From a checkpoint of a small transformer trained on Wikipedia.
Size: width 96, vocabulary 2048.
Architecture: LayerNorm before each block, rotary positions, no biases in attention or MLP, tied embeddings.
Each number is 200 + 20 x the weight over the matrix's rms, rounded and kept within 0 to 999. Layers, rows and columns count from 0.

# up: layer 5 MLP up, 256x96, rms 0.201, rows 153-169, columns 0-95
# down: layer 5 MLP down (transposed), 256x96, rms 0.188, rows 153-168, columns 0-95
up153,202,229,215,181,205,197,220,201,196,173,214,217,210,237,193,180,198,147,188,197,223,196,206,179,182,194,182,198,222,174,168,165,205,198,203,206,174,207,221,195,208,208,184,223,167,189,231,184,182,193,227,206,190,183,219,200,160,164,183,223,227,212,152,208,164,180,231,166,175,208,206,163,220,211,196,188,180,183,196,172,238,216,217,201,185,238,235,216,219,187,195,224,209,165,200,216
down153,177,177,191,233,198,211,184,221,185,185,168,177,191,160,188,188,203,227,202,193,216,184,169,198,191,199,207,164,210,236,220,194,198,191,209,168,204,190,189,201,198,237,185,221,192,201,189,196,206,223,186,200,205,213,202,195,179,196,230,181,178,202,200,210,203,206,176,211,185,189,179,169,210,183,174,187,218,195,212,226,198,195,208,201,208,215,155,225,224,195,189,188,185,192,228,168
up154,167,214,191,216,184,196,219,203,192,244,205,197,152,207,201,219,172,263,187,228,202,163,185,197,195,170,213,206,184,188,184,182,214,223,177,177,206,208,181,192,167,203,160,215,220,198,195,204,188,184,246,187,171,219,196,223,209,223,225,183,196,215,184,166,195,189,201,176,178,203,178,202,195,198,192,194,217,180,211,218,233,203,196,237,207,208,201,188,225,185,237,227,175,185,193,232
down154,206,210,189,211,239,219,207,180,175,196,204,186,203,204,220,187,215,155,181,200,178,223,228,190,193,226,200,212,194,226,216,253,204,192,213,210,212,188,220,214,161,166,211,186,201,176,205,209,183,223,158,211,212,215,219,248,190,192,183,205,209,150,194,212,209,197,222,193,214,200,226,231,161,203,202,207,171,223,206,182,222,220,179,162,200,178,191,213,215,192,179,216,218,202,226,198
up155,202,210,195,220,166,229,221,189,207,184,224,172,206,194,261,247,208,198,226,189,215,205,218,179,217,219,214,179,219,216,187,228,200,182,187,190,168,172,175,216,231,183,193,223,198,189,197,172,212,196,168,202,182,209,215,236,222,202,192,220,182,227,199,184,220,176,176,217,165,215,204,208,196,196,212,178,205,223,194,197,211,161,185,181,202,215,198,175,205,215,186,189,202,192,222,217
down155,191,221,199,180,216,198,209,212,203,216,185,221,207,191,225,182,207,203,193,157,189,220,163,218,213,211,182,226,207,213,230,196,202,210,202,199,215,227,181,157,210,194,191,206,209,196,204,211,202,235,168,212,205,233,168,196,228,157,192,199,176,190,204,206,185,196,206,201,202,165,213,219,219,181,207,203,188,167,205,202,201,219,208,213,231,207,198,154,192,190,211,222,217,215,196,182
up156,171,176,191,142,175,213,178,211,182,190,228,212,192,193,219,188,162,180,189,170,210,231,212,197,217,215,184,222,195,185,230,179,172,212,165,175,226,171,174,198,207,221,174,168,192,187,205,198,221,247,210,201,199,205,201,223,224,227,202,224,239,212,169,172,179,216,197,183,224,191,225,194,178,225,190,194,208,181,236,196,227,204,202,198,177,201,189,207,223,179,203,171,212,193,210,187
down156,225,134,220,219,185,204,200,189,211,208,187,201,235,148,194,208,217,194,232,206,198,219,179,174,214,197,172,191,182,213,148,215,197,215,186,232,172,198,186,175,220,200,219,212,173,182,187,185,191,199,231,206,206,188,199,167,202,182,218,178,177,197,188,225,244,184,203,172,206,200,199,204,192,180,193,228,183,209,203,208,239,226,235,170,223,168,204,173,175,201,200,198,217,194,208,192
up157,241,185,209,194,201,217,218,217,227,221,186,219,213,214,188,164,215,225,187,210,177,199,190,171,194,220,247,191,186,222,191,177,193,229,178,200,222,211,186,167,170,188,201,222,174,216,211,209,182,196,180,200,226,213,204,207,243,199,207,218,198,220,237,184,212,185,193,200,219,187,167,207,166,193,182,174,204,216,185,175,199,191,196,205,203,180,207,201,189,171,216,173,191,168,197,210
down157,225,192,207,244,183,230,198,172,203,211,219,192,206,182,201,225,204,169,221,222,204,222,207,225,200,222,230,173,178,215,213,223,191,207,198,194,191,195,168,222,213,228,179,220,228,221,201,188,187,183,201,193,182,214,213,150,196,193,211,216,165,154,231,196,195,188,202,226,216,193,179,190,231,195,207,196,171,213,175,201,190,188,205,203,178,220,181,199,218,202,178,211,182,219,208,150
up158,196,256,194,204,206,176,187,233,184,201,188,228,191,229,184,196,194,212,210,184,238,202,191,192,228,210,184,192,180,213,236,181,220,210,174,219,194,202,220,226,197,211,223,195,234,210,232,219,165,181,194,195,177,179,188,200,229,196,211,222,196,236,187,197,230,238,185,204,192,243,241,211,206,146,202,203,199,198,171,205,194,225,167,197,196,232,212,160,208,154,179,228,201,203,227,216
down158,231,160,211,199,169,191,207,207,188,245,193,200,189,151,187,159,173,194,210,178,225,221,209,239,234,243,196,168,190,205,196,192,200,197,198,182,203,193,206,151,190,229,211,194,165,200,170,176,201,190,171,201,224,193,219,224,164,223,207,186,198,168,192,172,194,209,207,203,226,195,176,194,199,169,202,220,229,220,169,211,189,201,243,213,222,196,197,161,238,199,221,232,166,211,213,153
up159,221,193,215,168,212,208,193,195,214,217,196,165,226,187,210,172,197,234,209,236,223,208,181,199,203,193,196,197,194,191,216,188,185,205,200,201,186,233,164,182,172,198,195,198,192,191,195,184,216,221,220,220,189,189,190,231,197,166,227,215,180,217,165,180,211,198,245,231,222,221,204,221,202,216,238,203,187,193,244,210,226,183,189,214,260,187,214,188,164,192,219,210,188,173,180,171
down159,191,194,190,202,162,195,174,183,212,228,213,245,193,218,184,208,222,202,204,229,201,189,208,244,226,200,210,216,226,204,166,206,178,179,200,170,224,182,211,215,255,162,189,211,204,204,217,204,216,189,204,186,187,222,184,189,176,195,198,169,246,179,205,188,212,212,188,178,211,186,246,200,196,197,244,208,207,165,196,182,201,187,195,208,207,170,206,171,216,232,197,206,204,190,218,175
up160,221,196,151,201,218,225,229,258,226,218,205,233,200,204,238,227,176,258,194,237,221,208,182,188,228,190,196,207,216,203,184,188,192,220,215,152,225,214,187,213,181,215,208,207,232,221,214,184,184,200,247,197,191,183,154,212,207,165,213,174,183,208,187,188,178,213,166,204,203,189,205,204,196,160,216,192,211,174,197,211,169,162,196,168,173,196,178,202,198,215,183,180,186,235,215,195
down160,198,184,191,218,228,225,174,220,175,219,186,202,216,193,219,215,180,219,264,197,188,168,179,168,243,200,216,222,186,206,207,201,211,229,201,201,205,166,211,235,187,212,155,194,167,197,167,185,155,216,200,228,190,182,179,254,198,205,195,190,209,206,216,202,192,202,222,202,201,188,138,214,212,202,184,196,213,183,186,225,234,216,207,154,171,164,201,241,188,186,222,172,144,193,165,206
up161,187,207,200,201,206,231,148,207,206,199,211,182,175,219,221,186,244,202,228,219,209,219,216,183,196,195,178,222,211,201,211,202,219,191,189,205,161,219,208,190,235,207,196,206,217,205,217,193,189,233,175,213,165,214,220,204,174,201,208,181,211,207,184,190,216,174,211,195,200,199,197,214,195,199,197,190,207,198,185,220,192,185,162,178,194,199,169,159,198,251,209,204,193,214,208,190
down161,186,195,178,193,171,192,218,162,175,216,177,185,215,194,169,189,162,190,202,175,197,195,204,233,185,212,205,228,218,195,175,185,194,191,209,212,210,199,211,204,167,162,197,204,196,182,199,177,232,160,225,174,214,175,210,212,199,203,197,237,207,158,198,188,185,220,190,170,194,209,192,192,195,227,187,178,173,184,224,203,184,195,184,194,217,182,238,208,217,168,190,193,165,182,192,167
up162,220,190,220,176,211,171,214,171,194,187,214,203,189,238,166,204,202,162,219,202,190,206,179,191,216,255,202,191,185,230,190,189,186,218,197,189,253,216,206,183,195,180,219,239,184,194,197,200,204,200,213,214,186,196,225,214,223,201,187,212,196,216,170,188,203,162,181,181,190,179,241,177,205,216,199,203,216,207,213,179,194,200,209,212,201,186,218,220,187,223,196,219,191,181,200,219
down162,215,205,206,216,210,238,164,190,191,182,188,186,220,166,198,164,210,210,199,194,196,175,215,201,172,195,209,195,200,195,237,188,193,200,186,183,219,196,192,189,216,196,228,182,214,217,159,195,219,190,222,212,216,189,183,216,223,192,201,198,169,174,236,179,218,187,226,206,231,218,197,216,217,201,226,177,199,160,219,200,160,223,192,208,182,189,183,179,210,204,209,223,184,206,159,175
up163,226,221,220,157,183,203,232,197,210,169,214,204,193,216,235,198,171,171,199,205,178,222,228,223,210,195,185,173,219,191,170,186,191,185,190,181,207,185,156,179,176,198,183,228,220,206,223,197,149,230,206,182,210,221,214,210,173,199,186,222,186,220,191,218,199,161,202,198,202,196,194,208,209,191,196,223,181,206,178,202,199,181,219,197,227,206,210,186,203,144,187,199,190,168,203,201
down163,165,185,202,229,169,205,179,192,171,239,235,175,212,164,161,180,195,204,226,197,206,219,190,226,188,200,198,225,178,217,165,191,200,200,199,210,188,217,187,202,212,218,190,240,193,203,185,152,167,226,207,221,221,190,209,186,224,211,206,210,206,206,198,245,209,173,192,203,225,219,209,209,217,222,188,169,207,150,248,188,192,198,189,171,188,249,182,201,187,182,198,180,194,186,191,147
up164,226,208,172,198,218,187,200,230,196,210,189,159,164,151,225,218,219,197,210,187,224,186,209,183,243,203,200,215,206,228,211,209,139,207,194,235,215,249,206,211,175,201,187,209,181,208,193,191,176,200,255,188,164,182,232,210,234,158,206,196,208,213,177,218,186,192,187,201,218,186,176,223,203,153,177,222,193,240,194,182,206,203,217,177,186,219,206,237,250,207,201,185,212,187,172,219
down164,195,237,188,202,238,199,166,216,224,202,180,179,222,174,211,197,180,199,198,244,195,183,175,182,206,220,214,253,156,224,170,196,184,222,202,196,155,196,191,208,214,157,196,166,199,174,187,191,181,198,239,182,181,218,229,183,144,173,222,210,200,173,175,200,203,223,164,205,249,198,177,193,210,175,217,219,200,187,214,194,196,199,217,223,186,223,176,166,260,205,219,185,140,195,174,247
up165,189,175,213,213,228,222,240,210,201,194,208,185,180,221,217,192,209,218,233,217,171,235,219,172,235,240,185,187,229,150,181,184,174,171,166,202,221,183,208,172,203,212,200,213,207,204,217,202,189,230,213,218,214,171,229,193,217,172,207,196,199,199,160,204,196,180,217,201,194,191,206,204,180,177,154,171,193,176,186,222,206,206,176,243,209,187,187,211,177,193,199,207,206,200,212,190
down165,221,184,181,204,196,242,208,185,204,178,204,230,216,214,223,180,214,237,207,189,232,180,226,199,192,204,193,204,194,213,211,209,207,205,210,180,180,165,192,172,212,183,198,226,166,202,190,244,186,215,200,218,203,204,201,179,214,226,221,240,215,175,235,186,175,189,204,213,192,210,181,176,214,226,222,176,208,204,190,200,209,193,203,173,236,206,185,164,218,206,214,223,222,195,182,191
up166,205,191,201,201,190,208,207,174,217,208,177,195,214,219,228,201,206,155,214,205,229,190,186,249,228,222,214,209,188,206,206,201,183,196,164,152,173,203,200,197,192,197,199,178,205,193,215,185,165,217,244,241,214,197,194,252,201,203,223,206,171,228,180,221,182,204,184,213,210,186,198,231,209,222,154,179,191,208,169,193,192,208,204,187,202,199,158,196,215,164,205,170,175,214,214,247
down166,236,183,215,214,223,199,173,208,198,176,226,213,188,175,222,234,156,172,161,205,187,213,183,229,196,208,201,186,221,183,191,213,209,184,207,217,192,190,201,221,166,197,194,199,163,223,171,192,220,184,181,207,184,187,220,181,194,217,203,186,176,176,211,209,174,199,216,234,220,187,173,226,231,176,243,186,180,204,191,197,193,216,188,193,232,200,232,169,199,230,179,239,210,179,168,190
up167,176,169,209,213,198,212,214,165,213,197,182,190,199,196,199,190,157,203,181,212,235,215,218,230,207,173,202,216,184,195,182,190,214,209,208,203,197,234,220,225,162,194,246,215,238,238,219,158,209,227,186,217,215,206,184,214,202,145,214,220,217,230,194,225,193,172,227,228,199,218,201,203,195,197,177,199,176,214,255,146,193,190,193,198,193,203,205,179,154,199,168,206,201,206,231,183
down167,184,201,190,222,224,175,185,236,176,156,215,150,205,175,192,191,184,165,182,187,182,202,197,183,192,228,204,207,167,222,195,168,207,178,169,199,146,241,191,175,246,220,179,216,179,195,196,211,202,221,184,212,194,233,181,183,173,198,207,232,214,197,193,204,180,222,228,168,216,196,177,210,200,213,174,206,192,206,154,187,203,205,179,174,200,215,197,194,206,208,220,208,249,207,222,207
up168,191,194,192,184,170,210,201,208,228,198,238,224,208,225,192,201,160,196,222,210,211,198,218,206,194,164,222,211,199,229,205,222,207,176,224,246,206,197,165,201,188,214,193,212,221,190,197,167,204,200,238,207,178,216,224,199,226,196,202,209,182,183,223,163,226,233,171,181,158,191,199,198,176,213,184,215,189,223,217,176,208,188,170,198,184,201,179,199,214,190,221,205,193,206,201,197
down168,187,238,187,198,200,175,187,191,199,208,172,235,192,225,201,206,220,197,206,214,191,187,188,183,188,222,179,209,190,165,164,193,217,202,185,193,169,186,168,198,220,175,231,208,212,157,191,166,234,193,231,193,197,222,188,199,218,177,202,174,209,215,212,199,212,188,200,163,181,240,234,221,235,213,208,193,190,182,218,227,218,222,184,190,199,193,201,194,207,232,188,194,220,153,194,178
up169,203,223,227,222,150,203,178,173,228,262,192,181,192,187,232,209,232,207,241,183,211,192,213,189,216,250,205,225,184,210,172,176,189,187,195,169,222,237,173,187,207,173,209,213,214,218,224,189,192,181,208,180,182,177,181,197,217,191,207,196,197,192,193,183,217,185,198,200,183,207,233,192,218,221,187,182,235,233,205,224,177,193,171,207,173,184,227,221,176,196,178,218,180,215,217,159